Part of a small language model's weights: 2 heads of 64, capped logits.
Each number is 500 + 25 x the weight over its row's rms, rounded and kept within 0 to 999. Layers, rows and columns count from 0. Numbers have three digits each. The size before them is the row's rms in percent of the matrix's.

# layer 16 MLP down (transposed), 960x160, rms 0.0793, rows 45-131, columns 80-159
104:481544454457552489489470519508489555473491532477495518508467514494491530484456478492493502494519556516508483423498502517497535485524501491539491514526498474506506495482488512450472500536481505484489479506505543505444477558530538485527532528
110:481549508496496466510497504482546516479505489490475503514474520513519508492470511457506482499502529501546545493518496506479461528475461520509520463510514421521544459508493499470513497480483508511526496487527524467534536481490480475552505521
102:513502497461484503491520444500533496495544494458515428461522469426511491474450479505490514521516531485537521497462529547537523527510494467478512463495495528495521494495551505509467518462539503531494500483533497530531519509520514498501481497
098:487480511526532502460554518482479527509506458527496537499481482466520473469527538505491519499511502516486513486462522504509518509554480536533488520506568517430486495468480555469462515530509487505497536531517501495513517479507490516552499517
101:536498492455512487452521523530540499497508505499516481497510493492541473491468498512520538484469504535496518500516482463513525434462478474508505530512518578485512479487470517489467490523503509481516485502519507496466489499446498482546492477
098:475494512444466475509473501480493499526511531515460534506549488493515509481509545489512466512546527472514463465484550547512562531503504516450499483476469485497545538484533499496521511530495496503502470471463499481505435487503472546495504528
094:515518477502488479475505512499540473489515498457472482476516516498503496501485488511507476466504481523461478508474511516508480477511470483526487507456507490457505502488509519505512501508517510534459485495488474467477460500506537547476492530
092:506496520517488441523498461529539561513499514520499462509482477490486497491496503474466510503501500493497506501504462505511478499532529489462501488497469480500479505542530470500530460503493449512535537531488488519486532525528519465515502490
113:495424506428523507522511510482553494508528482496489509527550543489528526513506484497529507517561528523523501511420519511476489501507492519465506491475514534492501509487470483510519501520450516506528489537525473492503513510557509497503468548
095:549497481479512470515518471493530507496488497526501503512511507500486468487475489530482541517471482496510490489489475539547540475457529509497507510471483525531532496499493519567483539442475474503529490538482512475506529487506450475512537481
098:478513492466488496496508495467481505506480469476480473524472549486513514490505506522466526517542490492510476478532497504543464486494455515469559485458482466517485517505537511505501473568503501515521527487534498487468515538535525531467518488
098:525491498480521536533535469474491442531513475498482509490485522484521499547532522508577493507464486527486514468508460467539515501494516539483494520486505536501517515519530531485451505481490491525487549519559518462483502501531535521544511547
094:490463503514503492481530489529489468509500509518503511479471513556484479489489499460483466487491539507478444453501471547491528492508497508504504489498507503489485519478504496500548563454505480477473449539491492526511478486492489536492503470
100:473505502476488546489446519483515514538520514516499519538523524527535500482457496505485485498519505470521482459485492509521525481536473499476460468508504467458509501507515507517545440502448515498514480517518482488514560469456501485469554473
096:506489528495516463517512461492492494518503482504477530498466502507509508521490491497504494521551523481490536510484512533467520501510521490533529501509501487473468491536484468511489538468440483528515515502499530533487510478445522483518500475
100:558519465478504459480540508505489539520472418494527530479517501497478459459494440499495490462459467501486506514483525478534501500528508464536524513500508501517513510502499546524510493505503495515516531478513497484515488500461526503474498524
112:471461488467483503471498542492518473465548496487509516519505451501503496517520550510485539496516498534517490542508484545510518514478507536476530521503494509446465535499501459474443459544454485520516512471498514512521491491530424535498445495
099:491472497530501507523471479528484517484496525513498475514489496498545464511443474552522509491496498477524462499503477482519472526515514540441497521482497467527569501543544519489501539512558537544549504471520482502478522486494512521487499508
096:451500526517478500551495527490467498523494483483482504535536490514495532501486462460517541501485546503508552549511471524484501495493524476496474525525478459482487515457492508482530516468517503500488501486450482464492514489495482453507509461
088:506497521479511524486514480450514495492471506542513510463509497494505481494522521523464502502483532493501500469479507484517491514548521512506473467518502522482462516460474506465466496472494492470540489488546519494522511459461457528502470530
099:518568539529545493486461536493491531496517501487545526492498471487504485509533492451549501521518508456510487481542519498509471464523494518483484482538525535499491526529480491484471478471514457465524506497526521513464512444465508531506502479
098:444492494503517508484512489505488417474465536487502493488507522525514444513489540546530487500505505510490517451468515495537542485495458478558528476533453484477515493475492437474536521551490493497483482478494498481445506484510489470487478529
088:533530511498522473539459483465499496472469521475452440548476466545530494474500526499492483518475495509495461486467494503493512495523518508464528502447469497489509483439523553541514476475502492547573538511520479496452481475477484491479521498
100:544533463491478519501497466499540474485499516481513481502476507484514507483474476499465501486479490462473488497531498487502473484513488513487458512494510520496484516509549494473515489450496489511504540500495494491500515503501500481468515463
092:508514535465461503547487539512520469494468479492523497506481515470559459499473470480542467517532441471497489488478481508500466456487502505510472467509479534499520499479533520488519548497514515499489483478510500470495478458486530522480521470
102:474487482527477499515471502471439471483491501439471499484454486490461480473536480475521505550454482506517509468472474492482487506509505485541525500497502504507492537483536527499489500507509487491488527512484497523485503517502551500504521498
100:495466543516471485465492523464514501483485490444511512488506465475518468511472488501471543478447538482432495505510533498520511520493491516492496520505476502509484504441496509517492489479426515473514502491517486493467496483475531505483520484
102:496524504503477501514523466503475498507513464465510489561494538509519500503495520455479486474478541498502440487538495503505490513491535533524514471515498436481489506506475518551501506450504464529500489478514505475494535482572476495515474477
088:528544489522425465524500511517464541498508450536513535479528483465506516528499467471463482517507506494506488524536472532505525469480475521505500484488520491507461481476469527496523497473457518508544483459548517480540506520465525503500443472
106:497500533469501493513496474533500474501437476474492514547514483531507478503476482489529503504452472544486520477470508495486493507492468497492507494527502543514473526509503516500456512488529507488554488501476435526487511545498480471523518460
103:506506501485508493525515477497484496487511508494527498558504528505493493495528540494499501499483489525525527509478514469506494458498482544454477530505518479498491483580470497530476451480511515492517480476528511520511501441505523516499464500
088:547495512556492510499496504498537523506484495500530489507502500505485497455526520522498533490545487459500532494549504522546504521536516499496480476520539539505479485457462496450503509487458524509485488489514526492479502508478470484540460499
098:492466526526522498520509477490499519484526461497482503509497492551521491500487494487499512512519498563478514482513557503566519481490520552473518516537478496492485474476442495471504520539490487548505515485541521495540548495541499489451485441
094:508516489492524519520506472506487444497504516465469529529521420517557495487487511504492515491510508469467521475465482489507474502479496535443489492524490508463510482504462484480479512523535487536491508462465489500538503526506527470529452503
103:492523442472508498497499513485536475472472484524481465520484489482515516464521464463494495523553500474511497538506500527512492513479465475508500505531567487534472488460533477509528548526545519488502452493505476511510499502496544511485434503
109:519502450481477507504496524506477520499505446506475541502487518490543542497484479478521445493491505496494512495504456504468510522508508548477560476504495464501469489445508496519458481539472540505520468502517524456508501518478499479486491501
096:489499497511507490550475485475538536462536465496516466489448521542481510455505512479549501517521519509493513506530535492495495485523459522486500470475525505504501531510509540501465509507474470499481496457492527513456517524521474530511522473
096:516497529529503515484468447470531479462496499479532547507539531501491507543546500506521550449466498524507507481476527483457527527483509515532517491474505510524498476514492511543471523531479473491475522515523511479498480480493509545487491465
094:502495516484486485499523487452508463500470511513450497506511506470473493488546448549494492494449500483444504482506485478500500546522486515503506516488498509471552532486502520449555447507522520512522515485490483527518510523500525467507477526
108:466523552497529525499538496574484545525486530471467503481479478561487516511468500547524479523509477549530487510504521487508455503460507477527494530511488463539534474507514512468494516499480521529534474510412486492483520505509482510510528516
093:522499486539508501465492549526436510510488518531530475513518478490502506490537509488483492493476488534477504529499469477453510497507484496535487462511465509496484501476528531482536453458539529505511526470518505476460513493511538489514478487
097:530491515490468560482489517469518492484446494489469483531459460485535537485493495496511514538488456544472548513474465487475493493515524507491486530517490504523504483471503511518520511498517497487555545466532503494504554486501507518540541482
113:514561462516497476514494537508523528518468523519504517502506480516503523487491470489512498458491543524533485491523489487516560494495521468501540515514463501495523513535554525463540484510517518541525516503497557545511513507510469551538499486
123:496508492537504557491511495518522494532469504511496497463519521490487518465497533556505459504490461490502518479495529493506458489483491488480460544457491517490491455501524468517467474526532501511509487504504496538476464512485500518481484524
101:544502492510508509557484507515496501451463491498495476545489546537521481507479513495533520507506508506478532522504541496470532465483491515527478514493501529494496475485507527530505481516513518482522468487537500517501519507473525493455517490
102:478484521552480521510528460506535498509522513486512484495505482520474531484437554510483503476522492501515451536482523496500525504493466482517490474523467489509507501467456522490501511482512534495502450492491534493487491551478511510494464507
096:524498463477470472466494500491510493493538538474520438533521468532533534485472464530572504434471520473489500529487468508460553506512504467511499493513463495458520503527500565505506519469507522539543512509489481503495515502471526483502557476
097:519487497491475491549489490495483510519490486500509469520535558506499534508519465476504512489479502434481508468493518474497495502498497530524512549562517505503489486494527502489505490484462486487489534513511527484514502501495468521502485502
100:511497493477498514489557466521476458526541454525483524511541487536462505509501524506474549515530497505482518516534470495475477504497486529495487519531515494493502460512513471477498516500508484463491494505471500500482485525558494496530492534
095:512567490528511520512506478480494499509497495531513482519488495497510553531487508456465481518487495509507468530475479504459521516480495530511529534471470493486532453526523491503521519537525512521509554510495462510501476472528503486508522537
093:475501476538509481501470509492534512447467542454551528449520516519487518482453531478486492498540469481493496521437475550514510508481508463523497483524502495500516497515475502503470536505484490493494508515490491481464487473513466489483492513
091:472512513450531442499516513518496468477509546501498497492458488508508431496528522492485442506572522486522481488487531504512509509472544482460534528497463530471534488462513474528504458491489489507541478492523492485536530537506498491467515499
110:518504528508482468489454519491511521505508493477467484471530522534513456499537470490504559551462515503548482465520484511516483535503508521466487489470520496518511495531492495505470495544460459488456537517485508530510478508473460474489503473
103:521557481477511508524464494480484503490500477514531543483461485499471492502502554497485523538485475524481510524477502453480492510547480499484500475464487472497478477501549532488473507490496507489470516501513478483489516515454510486481493507
097:476503487521526525470535523528481524475489528525516493494491462505508512501515471519425465490496493554499542463482509523485496491492483497487486454463497473496481474493499515433455508510459514510483493499512489515519513480524519525529486491
102:501494510481491490533510489483478544518501485490496510514530512483530509530467500477477538533473516516487510500538499502543528550502516522520503480528508435511500490482527490511458506509508494475486476491494488470500546503509554494486482513
085:534465455502490479530536491508525532506486496491511480452484517503514516518491446525519507493536466508505518509514434496514557522474495518538479511512479484495494488563428511523484518537525486509521483527481518495507481440504510502523503480
103:468497442507481536511515491485509474510546514483502477503514496517481454495497532522482514505534421513522509512474503541505498518505452582459487533486483489507483492496479528521467509477512503546465475501494505500492525547525547474488477507
101:473474470493480550489481514538476548490486499538462511530468503494505496499511507504503528530465445502535513434533472453534516477480474460491497446488545523474497490470464529539479554545476496496503490484497506531448524499490516555505497492
106:538515496471512474451485515494517526506462489455486501545543462524494469515540526523491489511505469507502486482490521526508511467504509476510480468513469501505492503500546480482517504473536517422516539490524490477525543505468502503471555496
098:500500461500484510536523490486483486463487514477507500520499488548500475523486462540496517495524496497566501534500442467464510509484475482508527493528522526487489482567544494519453491509468485527516522471488489471466466511508490526508514530
093:533482491487505498494511508455453514503502512506528529469471539511489446522503498517464547505509490513513527472548521475529481518484491517480544475546478471498497511491546508543533444529457501489462472554487490493488469510508477500526473502
104:494485457470525542510473555471507476479462544514517527515435488489525477501532470482523508484505513533498510498496481523559484473507522469465480487490503492518468508509509551522513512539485521459494499471508517494498499509502521453470505488
121:508504528529498509500501468500473485498490515457488469544494506526492488505524518483485475464468514508467463484473488481533493484521522474503508522493521500456531514515479501491521453522507475479501443478505490540476553512528533520557508513
095:479486477475529492473492518494514485457507516498532505512479538450493442492474513501518494512441487523446507511434478518482510513510496472497505512512499508490521505530484493507509461514490527495490492545493528505506528488519486527561455507
112:503533545507469495485506450507492478462506504496537483501449568476486516458492508492517518501503500517456476514560494494548493528474504532522485511448501501532509468494509495461535545459546521460480501424504482504500515504543479471506492504
101:484526512467423503532511508519488499503503522514509472513458503560547507485508498462478489513474538540529463510466494477490459509537498493449503497531520496498485460490544513488505531483456481506483461500461497511485510499506508483491445470
108:467550484525477544557468483521462504461480503506493528529481511513511488505521498512510520475509481461472529513507498529507515513501516470484508507489476483513516565498492485506492462511478553469506472539486549520468525472520471498517512483
100:510531523510509463526469483492466512484537475515476499505541511529499518516522487481516485487473512469498508509507475530491510514496520533475516499558506492495480519502553537459516467517542519489510475509534506510503530477482525503498539479
102:457522518523478493537467488502482521508468517536492459476491502494483494455494507491452499532531522518489419497537496481511500528501522541517506467504512507535507486459483524500511492506489491536515486503475512497439486443516538513528521469
098:536487489505522549523522461493456523499527530460511496504564437479508518433492540482518494493544528520479540497504517554505472526508523467524505472515481461523459444490492502529501547513508509536486475467493536524445501507535461495505465480
094:550515484488465467510492496520507452493505524509525520490482521517499530542513503514483499495528488522501501572508448476492507511525504510492493476505490493506463523454512485476514512474522519553482495525491496472473547505530474511536433532
101:504515547511495533473526520516510520558496515515491523527492533523537464529496507492497518480509492500505497546508514494489511522514512542505462458479534473505502456505554489498512472551504510468550468474514479543462522475489490461500504442
100:495526486508490509557509467500521514517510462485496503518491472515472545556522503500497490526490545522539533513498491522490488479482533487495510435510473503507501532464513543502530495521479507518508497514495500534459546432523468554483509459
093:474488490517500493464531530489489512484520510509508529506467484449469489490509518502494529507527495533525475538502442460505514537513533544532524498442468495495514502505467535526496464544476529491541465523518518526481502488518535526498499534
108:488502496513503493500534519469523521540488580469550478501484485455513508451489486496502476445501504463467518489451550480474524533537498482512523522478478466479489468552511543455513456491516515479511452519540495479516489473494515505497493451
098:495490495513462517481556552469500500520503498517511472475514495443496496440526489504514432484488496486478538509456473477512481539492540483524460476523470532510491529485475512466484518545548461504507507513533526485517472472482473456477508456
096:516517472542498461486479522544487493478525464521486513534529475523451508522510437504501515489516530485445557531547466497487491475455466533521537474489528493496520526492534435508530487455488478509520499484473488463496521472508497501539482499
099:524550467504529496487494516524510530518482497507452506497480552535491452500492534528494507514496509489495485492506490520509526549516531525470502526475520492528536529505550503468489524558499491539497531518512481542474498495463462506476535477
090:478482503497511466516507530495530531494506527500505485501488511489491480485494512531502505490527515471508487521451465465489446514474495475492509434553522457531466539518505535501487502497517467534516437516488520512496488483540469479505499500
107:486486500513469496470453501507530545492491511536545531499501484520489518468486471491503515510508476501487498497464502459520496576459483541474509480494522484512520524522515472485477479484507504491501493475476527467488440474498522545476532513
093:499488524502518495476477451515509484512491476512496556499520518539424444506467505480524470496519527529474516520497464498509480504534582487471500544481496528487530479489477496453489508532509516479519499499506484449501501472491485510543497478
112:468484471500560508510508453508551493551499495526514508476501512493466512503486494472497469504504464491514475484463433503545469501485521502544521534522546522496479506502477498486471484498526536536483506497499495548503454516506522449486508482
106:475534514489490487469510510511512460500510505489492526520489520504448456507491500553514485529487453483523490461555424501516545515504544486510486481483473514551492501433472489539501526549516498476474541512510492542523506500494506461520537508
112:536510522517479506524473500487472509433458520541530492491470509484478512496477499493542502490493497475511505487459522487557537498477445472496503520481520501493530503502469571533485472514486506519487515558539512426474452518527494487502533516
089:516537479527475493542485497510497471504509483506513549464499528512482536547529491469491494476474528507530527505527586538487491483461468537475522528498479528498460541491473507498486492495480459460548533477540475491481480513524501499482502503
081:479484513501470502502522476443526516487510486476501501508526508519491496492497549471503503519482543480509478571552469504526524456541498466502492489533512521521434491488540456443487494504477507508530518487481491483503486493492528519447539505
# layer 16 MLP up, 960x160, rms 0.168, rows 46-131, columns 80-159
100:531563459510541487482477502501529467496489502497481474484510494506492481491481499560496448495529493457492491577502500501489513520461514516486488524505513510537492474471487487467494479533517505499513525522450521525499497446459553503503454498
098:515525482527519507467477525488507499528453498471508553507497510464516445487482465473538497502430480535492482480523508504457494500464454511501459422507524478473494491552489501515506494488500483502519527478495526503483454500514507503475485540
096:506486497488507503534446504486508486490477507484503491477515493497493517497476502501469439477495492448520501506478506502518456472482467468517480491506466570497492514523532468510546489492512516490506484474533443502495512482471522496454499500
096:488497506482512487476507508467529535492520518526486514526510515493541509475501485470540468522503554470491492533478524454472488527523473521541491460473546482494497524507467469495479501483472462509509494472474480461562501513477462489511487509
100:465508464511522528459504500519501467528488486469526466507495546481507506517550488463498526521485447495521495490520513544547477506527571492517483504532522474501482515511490492481531525500498490483470480463517479536546488450473498491525511477
098:530519481488484533517492469521445514528463543514522506478502479507495502533507534485486490524496496495526482530511521490482515484516491492504502496517523474524506490512457472497484506517485471527544527457523484537498540507519486477508506489
097:495550473485544545480520532467496516518488540504508514450503579508509476525486514512507498494475532538499511491516542516485513507507499520517476471522497513531476506473479549488507531495536510483523503451509461482506486522509522540467488485
095:486555505529480500489508487481453486516481520532503498478457441487468448476531526502516474478462501485492498507569480495490522482488468506523487510521482438496478487535536529494482489525508499482465499472504547502490495490453487520504523440
103:500444513516500509491478510536511479489517490488511497471488462508536497519547542454495459520492482495489509473517525501472450535494473524513515452485507471519472502490481504438535506545522537502469523460522499519471470504507557512498465476
099:547490512514461496508496499477472516446521488503542499504510471526528511456500481474506518491435486531510520544498475520452476518518539494474454519515475533510514513510508479536529516485503497485519460504494470508527487520461428422493495510
104:494486476541515533455513477498520520475496514491495521523535459501488508477485509490492490504485434472497492507500492502519472490498463502501476523553548492484519498468495541512506498481484530530441519480460473508508501435503537552475500467
097:509533502483548549468502511457490497485505491475479502517566465513529465512521532500479493490533494537505475527519515480487517503505522490518528487545442504525496488507468497498494488508500513458493527488501519503532477490496517464516509504
100:518517534512476514454490488467516500508468490471537502499506502529468480446510478536530489504459478490472467500512472540514486524500523516515483530479484530510526502502506510452518503494473494532506494481484491505527455504505509546498503531
100:492502496491520528489523515516511518509471467512502463553471526457480517495498520500476503521513524510454485520551490491572445499482475483465514510511493466513481538485468471485469497490511505480514510476518472502494490498529524517497494500
105:505490503546492534496510523495529516490521492506494495512521502493547500503514504501501521511539491474493523526458501483475532496523526481483492503537471474450494530524519493449473507489501463502512495486495474512473496566522483521551505500
105:507520510518519480450502474540491531493513496498469460501512534452515497488491497504457529516453496507536490494470505539494524533525471533589509472489501527506482499507445532496564518506505483511507482517491463490470489522505484461501546471
101:478528447481479478491531501458499505518540499502506491465524475510501548500531535509497498532491468503468480510495502519530492505499471522540477432531474507493508482488471466524525472487486523501475539523495514472502472506482494497535509461
100:498477492492525463522529470509516513459539505485500531505496474507474472500451534534495492512513519467507497461490502517491477483520511518517534492474487474502502475522536472502485461496433503501520486518541515508504517508494529483474478513
099:517503527536487480492514526487512484464517505504449507519510496481522478526466484492487529517527479501516519505525509492488510463495508469509511490488499509546523496507511522549526504529511521529456559509486492493437482566532508471501511467
104:496520533467492495481505489519540514514509535504488455512483502448473473473500470498521426524512477492535511514553544503481490535541491510489516501465498540486532498460487495494492479536535510484543498476466500516509520495494521536465509513
098:538490476470478467494519500483513552502454464485488504479526491495478516481563500489501504518497488491538534534528504513505472498505520495482486523458528481502487525539486516503458487466513522485518498513539528524507513544478481519523516484
093:496494492503527523499494501492504480491520470533498474489483522500500508499469508538485468528506557525484550516536524486487525530474517534468499513544524495503462479524467485462439498514517498502451520471513475510508498506509544537456519547
102:451479465551466465508519529523492497467485520488487491477536512510485493473520511477509499524481503481483519514499515529468469487529508466488500494495509491503511513446499518508487499527507446477506522468478535435474498494473500517490471543
096:497507499500513535485523481503535508535489487515501458499518487528434504488513507507516542503516538521541500532551515488487510502457496475500502503504501483489528540502482492509517490492503474456478506503532502478507539526475491503497472519
099:504471517525545498497539540477544486511508499512522482550511500498497547498496494510458528457515534505470488499513545481515495492446492521489529512508489535528571478478494516488473534522487488503497499495477496485523512460512468540481468546
102:475505453474498493535554536524459500512520507494488480508495517488489535495469532526535532482536493515516491529535537502504501568526528503500514483522478486477542540525466537513496482476584491499446477496472494480511503518454493517505493503
097:554522502481533512523506504490510455472469535518519520510478467508480518525511527464508598513496507527478500487510477476508479505507472472531496498481473504509522512493506521552488487472442493522520523498538485517496472473471524482502489485
101:493429497531502496481520447476536517484503512470481476488450462506506477517485513509517530464510485500486491485447492498514498515494475461494506534508467525491549547543489496520457509477547482525530518497493490513494498486498495494524545519
100:494480491524529507482507508446556523495494503536453484515510465471518503481532498543531507495514492498491491497454526519489489488507489468450504485544522449469459515465522480490519498477520526494488508505514506511493520477514542503520505492
098:540499508492489497461478465509498513459485469520530527508506489496473459465475510467486470532501496480465452462516486484526472514462511428487479523507468532513454495549509474477542520497526508498494475481496486496506512521522509497482472507
102:486490509487503490512504531449449479459501519498457514495530502504486511530479537469494488516469517521496458461481501467478516484473478534461490514485452496497483517545529491558522493513518488499519520520466486530505495498504507556460501498
098:474497508525533528434525505502484497506492513494515511441518468484482539496469501524462449491476517461491509494479487517488537549464515498491503492512490488527499477553535451541464483509499533481501493487511483502472510469531513526507533518
099:489540495510475443517455524494482545500523527482500467485500565508468543497487524477531486515509552498550490515531551478471518499470488426555553500471473481562496515487522527533510503493474503475492502490537485505427487463473518503480546503
103:471497539538502494512514505477442470502482537482536532524499478510518481453496546494494496489468484506489475516489527501498496499525491498493507501448453484445532538484478504490496465509530475499506514514498516490505493506497435502473538514
104:515479527491484496476470528481514493517492451484523532509529492482519496483522480517469493478449479442525479479541515506479497531510503502517527502486513544515498505515539531531531495513496486539485559528513464513496531509493493481513538519
101:496492473533507492491516534455519485512513502501494454504513552487500516460519492530504482513531525534530542502557538498491503492502505458495479479451510536544493521554463483451475516509527570522492512518547548461463511465484519517560450514
102:470487456474529481515536543510451498520487494499492462492530498517494479473444515499492435524499508495486514507522506509559489493537502484529508520508528539480507514485496494465515459475505478480488472485469474540501525501502516470513496526
098:520539469491483518536512477483455562478482496472524467486487465463530496490517489475536519541562501565527488514517483491507499494460503533514492514514499494487515501493538468514506501511480483475536507521550516514494533487488507496528532509
102:531513486491493516485509485511520506469519480524505501488521533497504478487483512481459448461467530512514523477511494508499509538515476480451476472523471515478473542422474467481540494544494552518488477554469483479503511460500543504493477511
096:491484517485476472558529436432514484512496511495471532468477501508509548470489532466515517510521473485496531497491551537503467528487512494504542514512522481518523512501491460486517532554512489470500520531533497489500485488480474533491523521
097:495509515518469482513571507527479481515524481473471483464507473540505495515500482535479508482488448445486532545487489479543524536533518521501524536503512455502509513522519494495513463504505496496490437461498521449474497534501466495494513504
108:454506479529489506484536442540515487498518481495489527479525498495486469507491524461497484519491493492538459468494501548546518498523488524480535527495496499512509532508505492503495526520448470496541465500543447456476521439512527517523475527
105:505516506506539525498480512507526534484498506485489523473514453456544476514484550458528505487455508488523485494518511502464448519541482521462537495474477499482487482445515514499499476484509495495500506476486518539479532514542515481539486493
101:468541488488497532502523478510481470536527515494534491478506466502517529465536474505488508508476496467558476498477492473469499480509490515518516481531509489445478508471516546465511508489485504497481517483446493464546499474523454485479553538
104:526484501519523493519530496515480491481466509504478482537454496485499527490437526487489476536528493518523504442506485535493492511491505463485514531485466531511511537473505482501462476530510505487486482530498503494494489499451478538492477514
091:516490474511505468509513513491461486486507462494466496483517523508442520492479500526510503518559482453478498499453509497486438459505538488487502462489513526481532488489522511498468511522496525462504504526487480509501483471543432493500511495
101:493468536457477460486527514495519485471493530466500514443491460500490477489473518528482497517510488537476501528458464528480471490503491500509530429467475518516514521471540522483490516474541525529515485445474456527517450502485561491503496514
108:499525513484541509486483462507511495465526504479474456490552495496490482529475521512525475507500474501522467456505504514485490529507499465485542489489546498512518531520436517476535485478536521518491490517528485521487566517520496511499512491
096:503515533493467518466531536498517506463531505473497502487504527487483510474510494495528520533534523506505529468463482507543508509527512446480457490546506542480459526475520455507503470483454505443464447519483539499508497498455512470495490483
093:500471515470503512493530500498493501551499476492461473533485483477535462501533464516501515514461500481517487500537540484484497505520487526478466489468481493484497511500527516483528441469514504493480496493510518527524531508478511474552491487
097:546501519517504561489483479491510521513496476486510500480498521492536500520514478521519537488460469539470545521525496482481502502523489475540470502522509469519480468482462549495502502507491475511469500544457466529511483485515487531520504512
109:537514486466495442518515548518515548491498481488529512495505465496495474509475455505517481488508522457510470528479475511513512500483489535525513517510511486498488462478467484495559520517525499460469503496497521527462485527492522482488525465
099:491501545513472480472536470523483496476496491518450459507528507566527517466478465493486459479496523494515532489534500508506483492472544489516532475498510511499499483444473470504525495533478508497458472489513497543474514480540478488503481490
095:508493519493464531500495516479494455522488485498530503525504515500505472515485538495542479527483504426500502507545471487491481542485526522510471504506480539477472519498542490566459444508543488496492515472546486486497480508470529502480493496
104:495483490480529500518519534548507531531472516519491481512502433493478512467437508494521490481547474521504496465468544520514520487493496467485518525536512551480530519486471529491484495515478533497485502491544495522479510460482510482494509475
093:488528452495528512468497504463481463521497510497533458518500516531455489458503515469496503539456551487442527493476572513500458449479489484510507465470526528520488483483536476496492482503480482499491515470541465514461514468501522473503484536
099:489490512454469491460497515507497511492472483508507511473532526494492479466525452479507515483508483497474509510520521512543555515505518539493500502512503487480497517506469471486498492487499507524488535541503518473489514513453490535463500496
105:511544498490509478528478480484514452484495497487574483498524487518535491517509538479511498538511487471471477529512503535494508550484511488477488543449467479527518537472502499484478483475504497517521505499498501469528481509498476456489501481
102:531523506496501516572513482523478452475503475508491507506500562529512545452485493477495511467527547504512483510484493541500469497485504535543530458483507518469497492476421526533509474513516439516454519506489533487463487495462542511485457513
097:489499514508481516471488540512548521505530486518470488479571477517501521482476457487506502492492520485483504503480551545493474499484538525472499495494449470514516508476438486469513511530524524467487504526552520515523496484498530477484490510
098:489502498492510515556534482486534477462456542505459495551536477512484498500523494516475473506523469487446553499479478480516484487489501461491496514504493535464529558501510494465534514483521531482505514459506514506516563528495496509464471531
101:475500475526492504516552541513469491491483499512519478517526494463493507511471534510531488499542491462480484520493525470510518494533542458449490502496491511486411490511527539528495546480490522516480477518512479459457514512494487495492513481
103:532520532492532532479498485506558506517484502508486491483530484558556450500516497510496463535522499509479514536511462502509452504496538514508511495489537510476520507517468477512511477516513492502504521486494494510518495500493489500533456553
099:560518481530504535545516464490491475549507522530476488485537482531533481454521499535475481478513461492495509549495529454458465465532511514478468488508504490517497484478511494521499512510536464534498533472469487474513508485506518490479526513
105:548533501533499506535518439478437476500461523503462472487507525535501498444529507456493478483489486501542505497470490514505533511516486506495458532463494476454488530513484460517493515511462514499451497481532505493478511484487484545502471532
104:532471535511513480446508533506515539517459460455466477512498484470497469486476496471486500496522525513498530450499528537507524444516517463511507486513490471479512471474460488531495501496498505526494520532508496515550527520571470512521528530
099:520488516475505493490508515476501490510527497462481517497532464528540491488554463527500489492476508479499498487426497483489497528518499491480461463554490562516502515543508516490526476570520475481496534498501466491459488510493482494481521510
101:523505508474513546513520451517475533518503497516447520509481482533532521492514515498525521496532497463533492475544548476468484455514478499530528525492482490525493531458469506528488489486495462468475510514445505496492485520488511492510457493
104:529497461518524489517550527492486478484492460502528471502518511507513503552482460480532463455467480538482517523500477527528506513494465534564499468453490502490489508516469469488465509416463503488478469543518481498499514516484486531521478509
103:510521483499470477522505506487533505472520513538530492437492527518504495511499494539432481514450481485514504495485514499550507518481493475477524503533464550458491502477491487512533458525520481491480496496510497428496522492504529493549532506
093:486504535528519496529506483507528526489523496495554533516512486464532462458476469504478503503479501558527515445457528532516501531474509469510478532464480500504512476520496482494542492541494469491514502495489462550496495505520488509501535472
099:513516509517501470491513539470497515517487519506496486536537471493505496534528422461507530522490463496530506501478500515492475520501505505537495512502487446520547503463517512472513505486514506548489508533479540514462455507537496521493531490
098:521518493472472467474496512549527498474500462512515495456541528463526489490481472513495474532500522466532492544488520515492526446496476473475485558505486492495459512479493493498523531544532437502514507534457483507528503526452487466485525493
099:496490497495521525515524469499497499471500482464499513448516497551528466536473506484499486529483524484482526465511549500521509489490522425506472484519493502496412492499495475467532535492461485485535508491514447490524479505496493530519526490
100:484521467481474471484515535513543486473500523498489502470504514477486509518519488506456502508470506533486484446493510549519526500509521492498470459531508536506530530497511485519484514486513539524479521505512488526500466489520496463500522511
091:504484498473510505508510448573590507491489500493516499532516533474492489482485481474468533502486495502478482508501533486442483475537496471463486512464523498504483481492562472483497503497453499492496543499486509493453504519486511560531472505
101:476492543502530499509516473489500479497466512470452513483492512495552506490523505446500507484483474479550459492499487428481524527506509500476493551518495521504512490547518526553485510520479507528485491514459536536489455509474503512518522467
104:506490520501489503519530518469481467511498528502519488478502442459515527520524480498493496483491497532525498498485519473482488438501501477507511486536490483503468517521471496500528504479523504458478479503507500460537505483505525474533453498
096:474512517494500504476530475464479464513475458494466499507518493515496509490577514505473507496500502589502512473552471547514502499501467458504475528487487554460500489498494523483484507457498515481472551505470487497518502490496542526447515527
107:526527515485517471534536490486485522478502499472451459501506507469510507516508540522495504488516521516515477492522486531478506460510540458528494490486497501465490486486484516511509515537493523504506519497521453552516543525497476451531501467
096:523499463491517552502479521478462498466457496509521469518473449472485502483493525511509520510469484497510488502480492473527522521485542487499493536505498523505485489510549486524536468505523499497463496461516493485484509521473523530479515514
103:462537504503507488512493504491493483522450526490474445495510499500492506488508470496534475463459525442530457506526499515479508479517497483489482468503482484544454501480500512466464481461502496485523456545474514500508531470445494509516507483
102:520469475501518488541491461472550552471469513519497504485473494467490496503493462502505504484495498495517489477491526531490480543451444492496519505466496438463519477487451521466527493514546498499511491471515508512527488481523529503526486526
104:496491539508488512507549495524540503522532480496527499514496502541529494506520487453492517485495531496491473541522504526482527511494489512511447522508457472527439493522525451455507494479487458508461473523461482536524478508486490466486497524
093:502520493497515504472514462507497543555460492467451433501532510472515483524531520507481537522505444533484511492501441469501517505533527537512459462518529495515538498539522485539476502498519483534481510518501534475472513520475517500492520513
097:497537509515536485507489513532469496541491519496485497500479474481518468516485488522478492498510439482500492454455508452430487529481483527484494506421494492516579495536485537511506504499523487513474500506517524526478504508494455499529497529